{
  "num_key_value_heads": 2,
  "qk_norm": false,
  "bias": "all",
  "init_std_up": 0.0442,
  "beta2": 0.98
}
Each number is 128 + 24 x the weight over the matrix's rms, rounded and kept within 0 to 255. Layers, rows and columns count from 0. Numbers have three digits each.

# layer 2 MLP down (transposed), 1024x128, rms 0.176, rows 126-180, columns 0-127
115107130143148117165118123130053140103152152100171134116092150144161112140142090126128123111136103138131131112087157140102126083136184138126090162136100154171154153106146105097107151120107079145115127106154140161160143158090088116127127102131136141103132104122113090165145145112111086141104092159104095079136119155124133156123172163136119151125122146130148123146093142107143146141121
092117137106112162142144133116093125120148121094123128099131153125114143095107094117153210113119135145133155132107139131148158120119115126108122126148155115109172122107134115149128116136120119183148185161126119153117105106150053161130130121151142151102112145083130086177163126119132133150109062150061149150176124138130137146117120141112124147155123162153143082118072154123077141146110
103116116091133143129125106096154172140127143104175154072098107142132126125106146076103097083130128105140095156132162087102160135104085118118110115193144168163122093148111133124117123126132126133150191185146050159100153164133123105136128145121145109124137111121101100120099148104101145116140112121090116138133104111135173123126106113110108130111162145158146125157138140145123137054129
113102100110101126104165159115129158081128135097139154136141110087129114120095077103158130105117137108133130152126155105161142143130107120175130144112102136141073075124150138178121158110109121151125106186122105164129105094181120144125137112170111156126053161171147114153151139136109160108151148118088105172123146096158129177152115094135120155149143132159127141110140125143112123132126
148095125128154133144091128127155104117118108121118093127149154146120093127172086160133112083110126110135115147127109119114095142140050155112133160118150136145117125172111111119094155149117145168126149069121135139138091108152121142107116124099102099138115128113127136085186137125119146162135115137136148148151132121104157124113150138113148152142122158075091106147180120118160128123121
104163117103148149125121118127149062176117126140144127111077106144136166153139131135087155136146131153167130135092142115151143136159116117133146092147165123132137138156152136099118120133165087154153121089152153096132123064123119155131146115103121125151138088076086083106142148129171109179144129158168142110110116128174104115109112103141090103087117134117161136092127108126154132120126
119095137096118096152174158148133144140146133078116168129125132187173178104115107131141097124127150113122135136113087140168108125148154123146140105156106097105134116164114126158155121129100097115141100144133144140136156124157109138146121105127108134116117123108142130090096123108104120133126118128112123099108115104114128130157154135158120127116136122125091104137140129162131109124124
174123139165125114133112161146106105111079110147099105142068143153149146106134065130124123126117139109110092129109164125160121098105157164148106119123131134117127115090200125149093130083121133144075113152135102145162132145111149116140136154167150136128174110190157172093160138118204078123094141145109159153168128092108143156086130108085145140092135158119074111155123115066139129142183
098075110134111120129109130126131141108159174113129134101175160146145112107138113151121146117122126117132106163094110105086130113116132113132139102152105113129133120142147136070114100151146110121121119173108133132121130139126128128100114118151114135127132095104104121103140124121156119129122124129116120116108090123086129150144111142127166090115118123134145136152148130152116125145137
141105130099111113098193133130121140128149111103138108129146151162136134073150119136117125084146098108129132118144131122144133141122089106145098106129117103107058117167151126140108136137146112138102100117154102100150120105085148126151143143182139132150112138099152125143124094159146113077124152071166109181078137126135128114102151096149159113156140123121124147121128079129181132061120
100177095092098113118122098138183110185150106127125094097104118110134145109107152137126129112075135097065141093075095141192068144107109154081143192111095141143158117123191137156132129114139162169114116126143101105113103133086117165151163107125138138132119110110143121166139114148149107166114106150163130142137159158060175142130121149126151137129128183124129149168118091122155155138153
119141106122122116129145135116150112125093136125107154143066135133162119089123128166150130149122117129127116151124119143157177140084153145146139130128154122152094103141117132104121148124126113117149119106137155123133097114150141079131117130145137085170180129142140129123158123112140118124110150100128136143087127089110124135138131117073091104109173107139120139118125161177139117103123
138149172102104107133138159129121142089115142123081137121184174136083124134133151141099104139104104142139103104106126111107130124132096114063162135154166111146154126152158126149110123120190126140126192110146139135135158171113150141134102159120132136103128137174105125161139141124137113112138093168108138123124142131092131112084116076121175166123110130135109123128128076126165166093101
123149126160196152152046122167158154103138142151144127126110104102144101123160135085112102144147135100158125122129148137125151114122144142154135125132099145124176130162088133090156134131126121136055177175133158119152122170097157137094114103094107170127153154142113109098162148126150152105107114142149160074116143130089098169146130104122120087118130093133138151156164137140115109120158
123124121123120141140105142176115108120123125123131144133119135123139105123130144110109108133124093105142147146133069152098177095106121130121121132136075101116157157052090133147179119098099142163124111082096133129124123138177085100133131097155150131076129132132132128128113147121126137131132148153133059141134135166109143117177105179111146112190104170082116150139084164119112140160117
102084132132112145152143121125143138121177151121125122153148151155089131150125146143119108127081110115094142142112101152096129167127121154089171109106117137122098112130138127129101150089107161146172115113095145111127108157108138125136113156139110100152152121169120147098108119154151120133119122133128150094072129116099157117157110133132152134129128080158133154140166103116083145125152
084123103105127143149129134163105155148099140159128116066138110162093142106113135102153130134139158128140128191153134108124117085058148162098133144127104134115159129120130117121133136156125155156140134175120126139115109140138127133068138131079130145126138112107116149124123131090141127079166122118134084118135114123143140104158131149128127100129137185133117132142099163156132132118124
130151135174091172094156088148124105133140118099137108172112154129057114108153145135137130098148088143154150158064146133141141170131110128138174148153141090102180124133107137139119138147122144118168124157078115118123128139154152147086152118107113152161084148108172127161154125115132094128133156146100137121111078118123106123113102121113124141196149090116164137117187126102192127112115
126130148127139127126136163131141126095108124154136127087142114138112117134128136143120086157137103150107120129131171144140111129111122114132097185130103124119109129134125129116109151108116105144120123158137103125098145168135129091140082144093114156145151126123144147120137095126164159125108134142120136141149139116107139101151140113133097093096127144168113151092144133130095135137080
133120112104121138096130127131178123150134155109096170133136141146095087109174117109115099121099134143154155112120150139151126133081113113108109120117159127094084155095129182111134143124118123128135074108105167119130122107145162174131128137140137094171092101110106110093127136139083107141134133135104106164143147114143184084118091097116166133180096148092128104141130146088154107170120
162152156148095102103164124125102122156152131172103098129132146136092138126160117129155124164148132109098130106078153149181100112150134122126125107107111098110199123135124139096115109145128131108105112109122090110134151094142152134118120140118171100177125162136137127150120069138089128094109125133149145074096122144099111155126161108077098167123061137151132149119126115105166121160126
164086129059080076107124166076101162166095143131061122140131209111135127087130105097112114132099143130122184136131146151116127127113105155142161133092162120104166110107117109156096116157119153124080077096129079147121108114050200151120128126105132079127112115153144151117148131142111116121103127134176148130086146122137141142161146167140131155076167146123134150132121162118139143128101
145082128184099132128095121136088100132134146113161100087149134097132136150153190102115139143108194114141114171119119107137092141145129137143130114131101140096128118152130118109094154150115121138140134132161080164091170168103171122152113143153131126123155193100109104088162128112148148139144059133127172117104144120106175143128131113111134101112192122174054128081141177130129109124116
130106150105124151110157118121123102159142142127150114130129140169136121131114093134144110152097119100131158103108102120109144158087159129127164110124129113127097145096158132129131163128179101141121085109107121112146097129129105132147112137180140124136139118119096085156108149115113131125117120117136144120117130102152149102144119117136112140139119124084140096168160134145129126148117
161148155119125205163111128138138133126170102118122071148142134133087122143191122169097149160144100127125103116132135104144117176123117121138114106102121126139113152145142105142109155169154113122172119128131143159137173132122102120129124164131123119120122132155121095134129122147113137114140110116103141107127135164141128160136114138119098128164134158127108120146167157104132173098113
114113129092126143137111104155157140125164175142128159116116107104127147135179181115098089138128110114148116127110096123173145112146078102129156160158130101095101163139120113128128122098125124120100118074133114136167173123133104162134108130147157122114131123146143120128116135105108089110124100145147161116127121161099153117139131177148127163144145115102117137148154141121135088159065
148129109132127137123130153143124091184132104147152117095136117128130123066127134102138144129132094098200150094090103163128121091128126148122124155179119141148147123152169129108167113139130107137155168150093133122103152121156112188133130158138102166123132117141199093134135116095141120155142141100106128107137155106089083122144148114136131113134099139156139138105137175131103117150149
160087139168125137083122099119128132131135119079121144176150102095101158102139151128175118081131140089133165135105078149102100133117149102180121125090074143125131099144093143124131098123180149131132165128171101138104104111154144151068126148117093055104077140183128116132141116115150132106137118157118160129133151167116101133122167170121131153145125120118146138109135158092153129086124
169120093139137103120131151121137137113110107136146184153124091126126136118141116147129108145132120132173118132154151091141135126129118126140138076133107148107144126146128113093125138126127156111141126159119164151127117111126131082147110111145083116134096162119139166131125117120105166104142080126143111099147141122127144116145129106101139149146148105125134087112140157125109102100133
152143112125170130098139096136134103139137177117135114126122177124115139103146097133130148083084157140106113098117110098153111142143151159130178121164143147137142139140136145098151154116137139096145162115089158098123111089143141136107119094120166150113113093116132095134117078123130126092151157132113103126110160136106168122123141158142127127136120148134127152153125120106110117103140
111151147121119163152127098087101168121145112103145206114141133140164110139127150140140111070098148177120121090104139109154124151116119084068141105111105129118099132197137128104151144109116110088118136115094118131129166135118141136105094127098117146099135161109139113122138118116144154105119115124091109105146135124086173145118142174130130133131075063184136132140172170082162151115110
099147105148108105127155112104138101109155158140150187086135133120110182151140129098122137084098105120122186102134139175122122129102124132127152115195140165104122115101124137129119139114142118132124144143104113121131112108121062106110124081099146095107114129122149166143131095124115135136081131134105140182161102125147117144118120129140168160128116130139092118129122094142154109167136
127115132130127116141119179129093148128128117119153139118129086105118146144105135155136165095127120142118135119125110112138184090140145119089144115131110119144124129135134102116114105084156145121132163114153110110125164129101139173138124111116097102090146153150177120150126138133133149102104105141125139119165124128132110095121127117135156111143147179137128133123152140116123150101115
145151152128120130119158159121123120155169121072126140131142120059092107116200105118125088146141148150128109139081147125131165140140129114148130132143151143159134104148121147141176110163167067112083121160150178140087145150137117116145124114120066153102109124122104121152136133107116112099133159117123119126113161150120154091145137133150125156127131126133153156162113122156125139124118
112120132163121126148108076125157115169099136143123124075126153112120130122115105105085101146079076112140114166119169117159171140131133117177127104101083137119122163106143119107123105153103134138154120119138113152141130125096151137179125124115138109135106104168132138171108137129108143134118109112167144115148144088169180162161104129110140146138086101150159124142123147113116145142121
170089090133121098102138135119103167127126134086068119142110157110132119128120113120150152149100106098111097154108153148101153125110130133119153132090102127133113128141135113115143131120145127163127156120171092121140118122111154178110086155112134077144115104135123108110149124119159142109146127129084099121124136087124127092098147122125128129113126098124117152160124121153115102092126
163136115122169169126106125127175153162095129168145136108104106107145108144168123166127165153149150125121111137128169132147130138119110110124124139131156131091134121180120117118139097145090133115150147193137150146138082130153180152142129150131107116151128104129165117144132102109087170130151147096159158082097139152103136134109166172141109136123097131087117108133139111166100128121149
164116146118118097064142156130105121188140109116138160092092145110150133151132100131167082117138119151139129153113084089090146160146149110122145151120122172152087069100116079127141101138165164121116132094154126159103096106117115150129104176156099093142138124175151099102158145157148110079129101125119103199130084155153125125169082119092161091143125154147087115162123109088142118101164
109145146116131170104125115126122166152117117140160143114130106124177121060117127125139108143113144106145104122106161133104110143107106137151122179106152110135170146169120097132142150090142110131097136096131132155049125147098140113159151121120156078128125121144141106135160102168108117124131130147094115108157097133144147146165113131095152134091132097104076098164074174138125134135144
108114093134141123128136107074096153169131146143129176097153085137133155128157135137117070101147112116092148163147125143137130093136143152099147109126126142082136151161093141127093099153124163132189150128125159097136148109140135127103123134121143139129159128118110165173080068113131179152109102122127152138131137139101078119156127150131121142135130130100095147168187134141167097170124
118122139133136155126139159142145115154122174082099151106142130143152140120145118164151166131169079131137118121115140093168114106134126123143124068137172132105142125114168146124112108134143139125163134130097113129155094115127150133163107129133124151083098148134138122162095085107118122080156119112115112138147112144162107139150105087132129184148135129161138142127164132144139128106132
153166132119064156119162063116142102145109138145143128089130157165128153126146130154118120111123129190145145127143161111180119084134133081124040118163132153111128110124176146107122133097142092086133105156180117146128122141108126125120107159103104111153144182070138160148098113145131120152115046128124120098159163124129102112147143147115131098114134107131099165131154127110112142109130
114129146167150116130144128119133132153155139113130134180086109180123148161119071143117170138114140083176141085149102150160114112105106137085126110157122088105118140154131136123134092131128096098152183136129134145141059116130167103158107154121147156125143116173127153129103104128136151183158131121091128106112187123168135099136136111114103147127095156173140097141139118084133101117153
129112111115096088103141169137122116092157158135120156124133102136088109128110113140163126169103116110109119148124106093129125151128137127141165117128150160144126160132162155148111138141139165132139156135106171122118159146151116110163131137092126141095123111135143099139112096092098137092163122141126124115074117140111114164125133093144137138093135191090126133119091108134119144101114
147151142094151083119127115158115088124100098145131129136133166173174105130118136127123096142074122150120134108134127123144110104126173173135136140120143124093153114103134133172150091119131138158119122113140123109129123150126149166170146196158111141161144113127136178164097116106143130126158152106195132125125145109111124147152150120141108132131127144123115109139158139106102195137108
132142127116133122138102139098114125137092163125141160112121145139146126121125110111161146103081117156100109100159098131138131137110111170154119086148083102131126131117093123122131152113152110156155101141113150120103137086151110127102125174092115149145113109121115115158093137147118101145171149161162097133132194105090125137134111125129134153132136132162176124132112133102145118098130
082183144094092145151092093164138117102122165100133099151137120122126139155169132160164160154114116140102105136150140104125144127119127114103207127129096092113124112069138115161123162121112140148109132107145147133160123172124138118111141144089123113164129122170133120140155151147137114169181119158121121153145112128133194123123092137114145136141127134107118126148156130102075149159104
159146136122118126097113116147127145121140116121089130137122156150144151115137066159116120115121158123114189137115089074124125163087106123138131140129142170131157164127152148119106120109152145122129112115144151131109086125099105109132097136123100104102084155141127122116149093149111080116114146120115131124125144134115134113120105130095145112138097144102141100142139118154092105114149
113146112117112153061144119155124205116144136102135131122105119169092106126107157160116154142111111130169106148130131105090146132145120129153106133125099062137123186098092116162132150135122130090149122155138152145135085137107120104157133150169141093164150138163143147138131133123115138101118100098125119116096129140158169094136086105098107115145111140101139090186116143135110141175135
095133120111119100135124106095100153105124134094169118114116125126138142126153115139130105128135097141084089100137170112207113111128167135141132127118142144155089128136123140132158152116131085159183122113145162129135145154134138145129157126113126135152151122140108145089124123142112125144115145140088140111125133132104127135161149121154105155139115143106070120175142120162100111146143
172095147139102118119137140119099138135131133113129150133146092141134088130120098144118126119171108084097150147110121158102082165087143086139141130158127136135120107132145104162120133135129081127076123145108132124118091158123133082114131126127074190097133126132152141133148096119117149134137176154133152131096119161124128172085149147156195138135153123105091110133135131105105149098168
139147164102134073119153114171097130174119150097127144154127127152096131108147104125137118125103130128128124110161149123129144131120148090106129162156128092131130134116152116130146114115156132120166145115134136146085115165163124134091119133114143128123136135165139117132137175166130130137102138144132086133097127134107162127152107115137140107104145139138124123135116099107165129154127
145150118151121091103155112100085104122145143113150102129140151121107133108162118149171161131103164123102107140147124116130142173101099198091130103114123080120134122140117191100164138178101134103133109153131156147123121129101115123162138143113103168156131123120142148102092122147142110099170103126164119123117135145102129151151118159118125161151103108126106133134133158140087107107123
132087130134128105179142130083130148110122135160118095131122138110140105130174090124137107129092114140094169134131173158118113130116124134123153166111102159149133106112125118156120133146141134189087153152134127115148111071147134098150126086121124136159135103142123132181127125143126135120098144122133161142119155141166140119165127115096129104114111101073136117080109120122136131170159
147110151116141109119120113098132169132106121173162141105091103141146083119136125098105105100055123087111129102081117156168133112142126099133154135118105121150098077141126121107134125107124120102135122103151138107128157152095107141146120131142160117139150117116121125127131133141141141145125117182121148133108112124130103123171129133077140121137118115118167114146118090153093137113106
# layer 2 MLP up, 1024x128, rms 0.188, rows 127-180, columns 0-127
137099062125138098161085174119149129135100126126122145113093107142119136184087159113153105127155087094134168101172088109118114130138166103139146128118138111147119151158116138162147143128068121094126132141137160137124121099113135145140142102151120131126127127165147123107138111144109129190153115087128069119115111172154112147154112110091120078158098096152121118130150145085167081132100
117155110126136149126139120134057120143123100108132154149156118154089141120137156144103144152139147119162181102160120102112178128109134118115133125116124114149132107131102089183133109112093094126129141142175105127169149127120085100141102118097135110115143110104129111173133111110160142140123166122138138115088121097103106113089109149098120185140127168135170073127155094163088148134134
125154116149157131136111123114106192167112102130151145109130129146130112123122128125114124165127142096186117138123163119118121122087125126104175136153108112142113158102118149068171157141132122134121130112123116097097134123145131117124117155119118115146100137091089141101127089206112144172126136114151129154147115127092081109111138132125137091155135134139114156141115150131113095098151
116147149154147120184146108151096175112136101129111128161134174059118109118159126139127141132105140116144081145100126095169107144145128144128152096126136159169151123132095142115149147158139092109099154135113098146124150143127140120130165091158121088151141156155146128130134126098107136171143093096165120107110114108152095120110111117159141117150130156130078135107138124122124103079152
133142113175165148156114136092135177103108124128165111110142119119099151103182123085082135128124097147171135168110162099146160114129125107122138179111083146131097148091068135118120161145150124145104158122118165146142133111128103090120147173151130188103150129086148087170133112152093106126152152128120112100113122115134141093134157160167122132112143130108128125092118111114112122159124
138153113203131125098154131097111140138148104154112095111148151066086091133148182098111162124124120136145164128170140107135149119099086116126130127087135167124113114107100134091140127077121116113103153128157119138109133124140094160118133167158127136124113152084090118148137157103154154126131165133110148157138137085136168149086085103109134153184101140151151093114126073127080134111149
163118150122164096093104123105129150113099129121110171119114086145125127117152145100143129171116121165100089118069128159116124107146167129131121149118126155135162084060087186139185104138108138116108137141150111125110137164146129114118155115181145116126117157075141115097145132102085119075099131123122155122124150129119128124138147149115135129122115129149091115096118146123137147150143
162102119126140108116115135115164133163161098115131132146105100146113124140123118133119124127174123129139144076133153140151098091143132154120109150116127136139145138138131134122125146118135100140131088111176082120142107092116127155146121149109165129123165134109128136150135150108117097116121098137156159133118143149140168184115099085115103149095144148115106109132102125118149132110103
132106103132125140123145130149084133122105112151145162143135091114129109101112126152102155108117118100112113133149112151128146103146120121095098120147147107158132104136109123126159092123102108132168139157150088179147107142155138187123142112141166142125107123140118129130136114152150076142102116155151153152164185111158142147155118139122139112122155146137140096163120112132122136133109
124109139164167119086154112085133120126121161125165141136136143103147179128144092134120126096079140114126139140190141129124186139121115072145142145133108072137095122141102104151165157163142151136075153188103171152078151129141100130107178124118148137082092175110115138141137134083129096149127184097118147122095143070158133154153130117125085141110077160103140090118106129075167089104126
142120165124152099135117130113142147133153130129126114136117094085104149114147116120104146139105144131134061105140166159115098172103190114139139137125125122139096157098092124141108148147130148109141122150129148127136140154099089092131132147130102140133129189112126102129063149126125122137124115099125127131112124129117115121130138125159129143143112146111097111124130152136144146127141
133159130152150131123161100135128128148095156168153130151134143133123156139132125131124103113118133155133147099125109146175152149127093155129091130086122150091095115118088126150173140125120114144127126143091114172129151135118097128081123058134090121099138139121107107107141120094142132133177148101162091116150128123131100111096105160151107138144108140143133113094146115155100143127114
089090161143132092115086186087106137108151126164076171124150153126125132153136150145094115164089101110117132146160100199062123119115107114151121128090156127100168103111140122148066152123148145122124146138138116117139125137089195131135145119136136144146157113111117118147149096094130081135124182123100128118136141139166132125151174110128113157118140103134162131140108165156120143123098
089126097123153103114118184104127130138123146158128131182101110147122112115117109123141128122133117131122124104087088157072112107108113097137119165116103118157141103167111137154132099108174142145160153140143137157122147141115125170115117121094152112159119101163123126106124110109120125096104150131114124108183161078116121130097141111142149169098090120148087158099161109128153115156111
130121126111160145108094157109129132144082127136096118120102148114150098123103164133128109141122125114133107111138165186146120081165115132120114161136098126102130120110114161117125115177148077121119142196162099139138175149147124120127134094137115149109142124088165118136125137126149152124130103151131090192128162076153139136110169156100110157123130130145113139137121097149128123111134
130162131137116140122105117122125119156104130094123168163116141125146128113109112115122117105146126133145159139148147114137124097143090130106128135128102110111124114166102148121144111128121170153131132132176104136140110079148128103129133097099153142124124136129118147130106144108108101128096121148112139151147152102144132136106128125134095124123122127102145132091137123104137129122105
147125129101154122147100147174071120089078142147136148126145140155100171130108069139091128167145156080142087085152104179109146117109122148113080135081132063134160132110137128100119067147112125133132121141112086136183127084135155151133171195185128172130115155061101159104161121117088110148105098114120110119142143113144144139132133092104148171103119152195127093151101129188087141135134
128067133140124149154164114177132159154141131124128089151114113130145159132164084101128124132111131162114115129150095107114148102137131116126122120102200160108128095122127088134149109183118104137138126115163112119165086052131111113135141129127178119135116143129153098136151135135114100138139128080121136122095124137130111173117073138120154121153137102121182085152139141148137110136129
116129147169122116102131116183103129108130161160139111118142111116139085158121130119118093129162140093147140137124171134169147131130108124072088115133130110115138148138164148142125122149081074082077134138115112131094080148137066090156131147109090200125152140105128137115076087147163112133137127110129143138109123157145104117132151126135123169155115116142134133122173125103166110106099
111120102102120123111107112096123106146159132137095130130126104117148145126070126096157162140134097139171091138123089123117135144131127137097089104114112161147141166125123139112087108139120075171147122145120064118129082163168134119137142110096135131117118137106172111117120114137157167137147082162097109173132147122140126103123129132134139155092136133116116099137138136086108108129123
155122159127125148158090141160099118098154143120156145103115098129158148115147109115118068130098164156118120145170134117142164112114181196095108145145161096143110168138060147119115141132137105145155135128163156123114134118114119137094155131177141127123135131120113090126167131163121085099138099067117147113120181157133149163058106129099152136106118121151137107094119079120147109131112
146132142141145106079131123109128148115104092127144108155100143099159141143132115083095119120144123129129106128170129132133080135165158115122151119120069135145114119156152152179153159152131098143165120159128144143144116120170144133168130130116144129118077152135135133109135145095108144154119068129080105114117139138148147106162142105073147133125127135111113146112108156113144122155145
113158125150126136159108148058167132127106129153118134133115142117067094089142166118126104108131101156143108166162158186116141119136081142138100125159153138117147094152095153124129135152141174093120142136114138142125157124113127096121130093131121161119112146120138124112125073142110127126134153129123107125130130151110126124124148088113124103103122135153108135095122111146152113145133
151165136156128090119126149118154162073103132134141136118079114108129143118112101113121169149122151104154120177140115161124145135122095114120138138128165136142142120113165153143137110129121106130114127167122100108124104128119087159136122123189115151111111097110144131148141163130156109120099147083105145132136139138122106142125145135149136114114119131105119165162117115126113125158173
170169125094137130134147082129122147118157170133141125146122095120132127148141095074179112176114137077115148144112147116124167105151133108106121183175153131167126115091131141139128192153142171141161131165137105097096153179096089110160122137129128206185115139168128114112123090140141145139148157076090120134132140100116129135113127156100122145139164069120121111118141166124153118104114
140142135139137143121094144101143137126088159118126139120158115149116164147189157121140128137129140117103110113135136128126115158121137145099100115109086145098151123145119146139119132151112160109132150111119166134173183128158140096122126164129094097084109121147113142118124138121165142100142123110102146162156104153157112104136117118120128107137158111119151144112133109091130112107082
115127108125123169178123122140115131119082091111088170158167131121133120106142154175139120176150133142146103121083183057097128116095135115088124153142094109124155138179148142154149122132068118129151098122141151129171108143138087156136153129143127131144146111109105134145089129182133109086128159139103131096141135089129147148166127124137100122043146141102151142132088138122102102139127
147137148101138139131126107124129167126152148125136073132141146156113146137134109093137119119135117162123142105107124115130116163116133142123086127114107108157108129117104114138134161132141176080106078121140151125110133138113110165119129133139223164151139126115101155112144152120158128173104160124176147110118158175139153124109104122136150113097107130119139162126124163154144138146130
173118103101096087167163120168105118103131097140139133147115141112125112144101144123111148138098134185153139123092099127125104146155112120147120160092094166123135137109122144140126158169137142180161147087138145148134117142107142123127136128120156101142127122157114164142121151131126119155136153125137145134080115121156135136151108096158116057132109148118127112126135060141117116152136
162127176180132137130137153123137132118158132208118137114136178163099128131128099124109130124131088114105126124151160165183109184139170139145144134119136122160101074154099128142149108097172113100145122158164092132082085151189105142119138126121115091099115166133143129104094087132126086114145083170083138131175125122134073134132128123114140123130149135111114154090153131124117124103100
133114170121137160144133119109090146148145149109133109105114125142142164130149151118134124120153166158149122078146154082100101141110117100110146109099097111099121140146106116146129116149132128147151088136169137148114136163110153148123135161146138150133137126166106163107183113125104155154118123108113116138140136105103128136111092120112144093135116141123133128129077154117132140116108
152106127096118127117146100105103155147132111116106100123128143081122140089137120087120099115159120121126103115121090133134096132133103133166120116110140115125140144108138125126105136133125118162073117153146147113135100136170129121092104115137192145152086112106077117112137106130113102141139115143102157120137131148134121114133163148158115132115083109145151160122107138101123140154141
109123112133154096134135110124095092120116173156181129123126117146166138113102147133129151140127109140163116123150110142121131174106128137129121127126090119115145146132128077176177101136093151115118084147128115107132128140132119185111124164158126108146126102100119131099122165176122132104151133141146087130120094103191113115108109121127123156161126130116120100133120091133124148093112
108152097153130139116141131121119177155130085099132119167145117117089142131112134147102154141113067152139137118168119121118154106087116151138115149099146135125161151146123133172163148110149095082102169129130062107142098102135127140085073082124125138132118142132098099070127153111135140119140142122106191111140117119148098145127123144158150097132143152127120085119123169127106141123142
140162090097116126176111119160145105101090169123126108115112090142164154145140169098149102157197128111115137138081153141142121116163139165094110111142126142144091094135124143168091124142101102122132105118106118096109089146153132091112114133139120165140113108140111149130121173123137184133116119121122106138090158155138115129115114130103111120152103116111142114158136124106122140119098
122107064131150159118130120159114161109122108122125126135112120144115143121149150106119149143121111093141117121110139115137175127106161127173103100139108145137106121100142108176097102105126129102104118147133112134107117142144164113105141125153092115121120114124122132117147126108138153170150103166113133136138130141123173138088123084126116119140119137113123159128133134117109159090118
139099118113148159118133111097152143112111114100146109149129117170134187100151112089111151149129102054110152117215102085145136069122140120075204115105115127133174172122129157102146154107148143127134131110123130160096126104172149120135102134181117102145110120139144145118134156095157164127113074116086145104142124120104107176124132104153135112117142124111154119150091164114108118151102
084067099148138149105142139159136105117055151175133079153110119112120128124184109127136148139137113099142128121120157101135151147165115086143173126080119135111090144099125166142141104147164128104135141114094128140126103122165113184119157160125119169131127147152145176142109106109081126103081177110173138142093102137096085111124162129145166134143117181169157127152119078116147099155146
079113141121123100160166192135115103085106186144134143123151150162076123128138059135104136064168147112114085101126162098143134149173159134160083126131135112151124129131081133133138127122084146143120131138137128108108147106163125158143119105147125122113124131123101153155139109124108104173147122058137156122153092138156085141115090149124129120102158145115133110153123080159141102108095
153068093097104113151074116087160116127083098145110123095130127129120136177067211094112141104108119131126194109127099134127139150092151147158098105118117119143125131139104095099119171137161112108104133121148137105171167154119139134135184121099125149154126151148109099162138119112149110125120143127120092166124090108153140151139123120133124124126145117129128108141135150116134110153135
151114097150132114127151098147121137115125144141165198135147110098095134153173134177152143137140148098103111161162119182101138100136123126103080121166100126134150093124117125125125138085144134093113140086132080107129102109138123153143170145158111064128147174131140122173128111155062148159132158089123117119156147145145119135131136115148131125179110134101115094105121079090118112077080
129114157142135111097096128147113144115145130187164096128131113077122139109167145120071111104142129126144114121159141112164106123133133155142087125109141125146140132147162138133140140121097145127127121130167105145143114150105100139156121127096104161191130151158142122162102098100153090116153159137157165101118120105094101091144122104132109106114146126142095149123124111100165116111077
096143120144139126129108138152111149157138112150134146123086143088141124093130164140110094146123159131132139140100143113095125115141143142138175130168142175122135103160126099144101143148143135118112131128134085091158120127119131118126172153131149151124120162180117156139160149075114122109108146138111092112110124166112130127145106132094151120122106145125092170123106105101149124113174
113155152144100143113136151170111102135131119124145133137137112157142057166126146131130139161143161103144122123130125161087119146128155099078154118175121099170176184107161131069143112134123072139137093124125139103125160094098125112116111113113081144092135135146104105140157138171145117076081118093097105127159166137148124106121151113121143134150129098144151119078091110147165112111120
154126116173132101109138098123103101124129167120155130149138089114154117148144122174107131145163099126132173140123106126143135159120147183139094103049143157151154132109123101114138123147103126125118152139122131116127143102099093117127131126138126125143129147146075166112114136124127156128092130114104107157115121160149132120081118111123125152107146103141114166138140111141110169120152
102094092146149105164112172117124162169126157108115119143144124133083187080144103131144159129115067194135138111113119108115140110099132077126100080093126148129075204135121119131121146175154111088132099110144121136097159125118178133160147083168130105104110132141088139100157093112105147133159103158129123113107146130146131152129170126114138102085131122134145152131098126131092137114103
133109116144128150147129109086127076155155108124126087098133120116110115113117145126151095099133113121120086113160139182135119040136148119130124149130140110107157098112097089123134161127103149141130120130128100136150138140156119175114140127081150167112152126131111149125136140075184193167152101087110119175162096125133117147136118133122095135153111142148158129147055162085170167161127
138098133142118194147157109145175137092150092112131081159115138079122140090178089124138138107113143100157099144117140085148131097122149118120121106126126160162152126109161149114099081145106111121128117112140145122146119132138114159115121144080153114092105154121122114060115099128131117113130151107118128105121161103123114134098136130134113119075140129127193138145178157140114148142096
116149131117118160135120135182123157130126106139134119165078096117100126154121074069109141129151153139130113134117151106156154139091121116124133158109134086099104115133147152138089142171126109133106147108071143129143118122125138127130106155177053140119110149115088177135085097133134113154140137112136154116142109099166158112094160137141128141139195158106091130123103136149124115136122
142143137122166114122132164141113146137108138147111171095110111147108151153113086078102113154137123104137093121096158130122100140130106125125159116141115102122105169124149131097155148102108140105167144114136113129159117116119126111154103178149130189126116156087100147125137136121146139110120125147126130112110123101147075141124125113173121156137130082149165155153130123145122149114122
105128092141125139088155145068127143069186099137127128111132143130117119111138106156138123137136104145138129130095127144138103152154137131080152136117123121124078104110154149153120144151139125135122087124102116126123144067122138144160179119136136137154112103118133113146117133130102118124132133145168096127116133164136094163110139122131129131129132145135141109136123146148129139137126
128117121136133167149130111151121135149095139128123099126143161113124106098102145112098101151119122106115099097122218152134169112114119139127124097137122143161132119117150128153157108150114117190147135100142135139127101098095110097105120123141150129125144196122126155135098117116118127156136138161107116146118134106114093143130141126103146165107144137145166130119146146088104140136151
091140151136157113131115148092131126126137112114119137112136141178169180129115117168106088116153122092112114124129157096148133111139149140087109111140107093126137083110119125133138102163088125168170122154124131155146142121131113139115150129134116102117093130110071134138120152124145142121168168121099129134119145128152117127112093122143158145131107120087119124091081154139130142152162
123129139098122109107123142138121114170131112123111117156167128140160142157119144153143135190170124164121148133103173128105110142110115139176140123088179106149127147132129120139093126063113161120104153152106120160141092125129113143102137111113069153098141121125131148147088128051134135143097164066114079119155147120100124178104141087141118123121104138159083129097148163128099172147134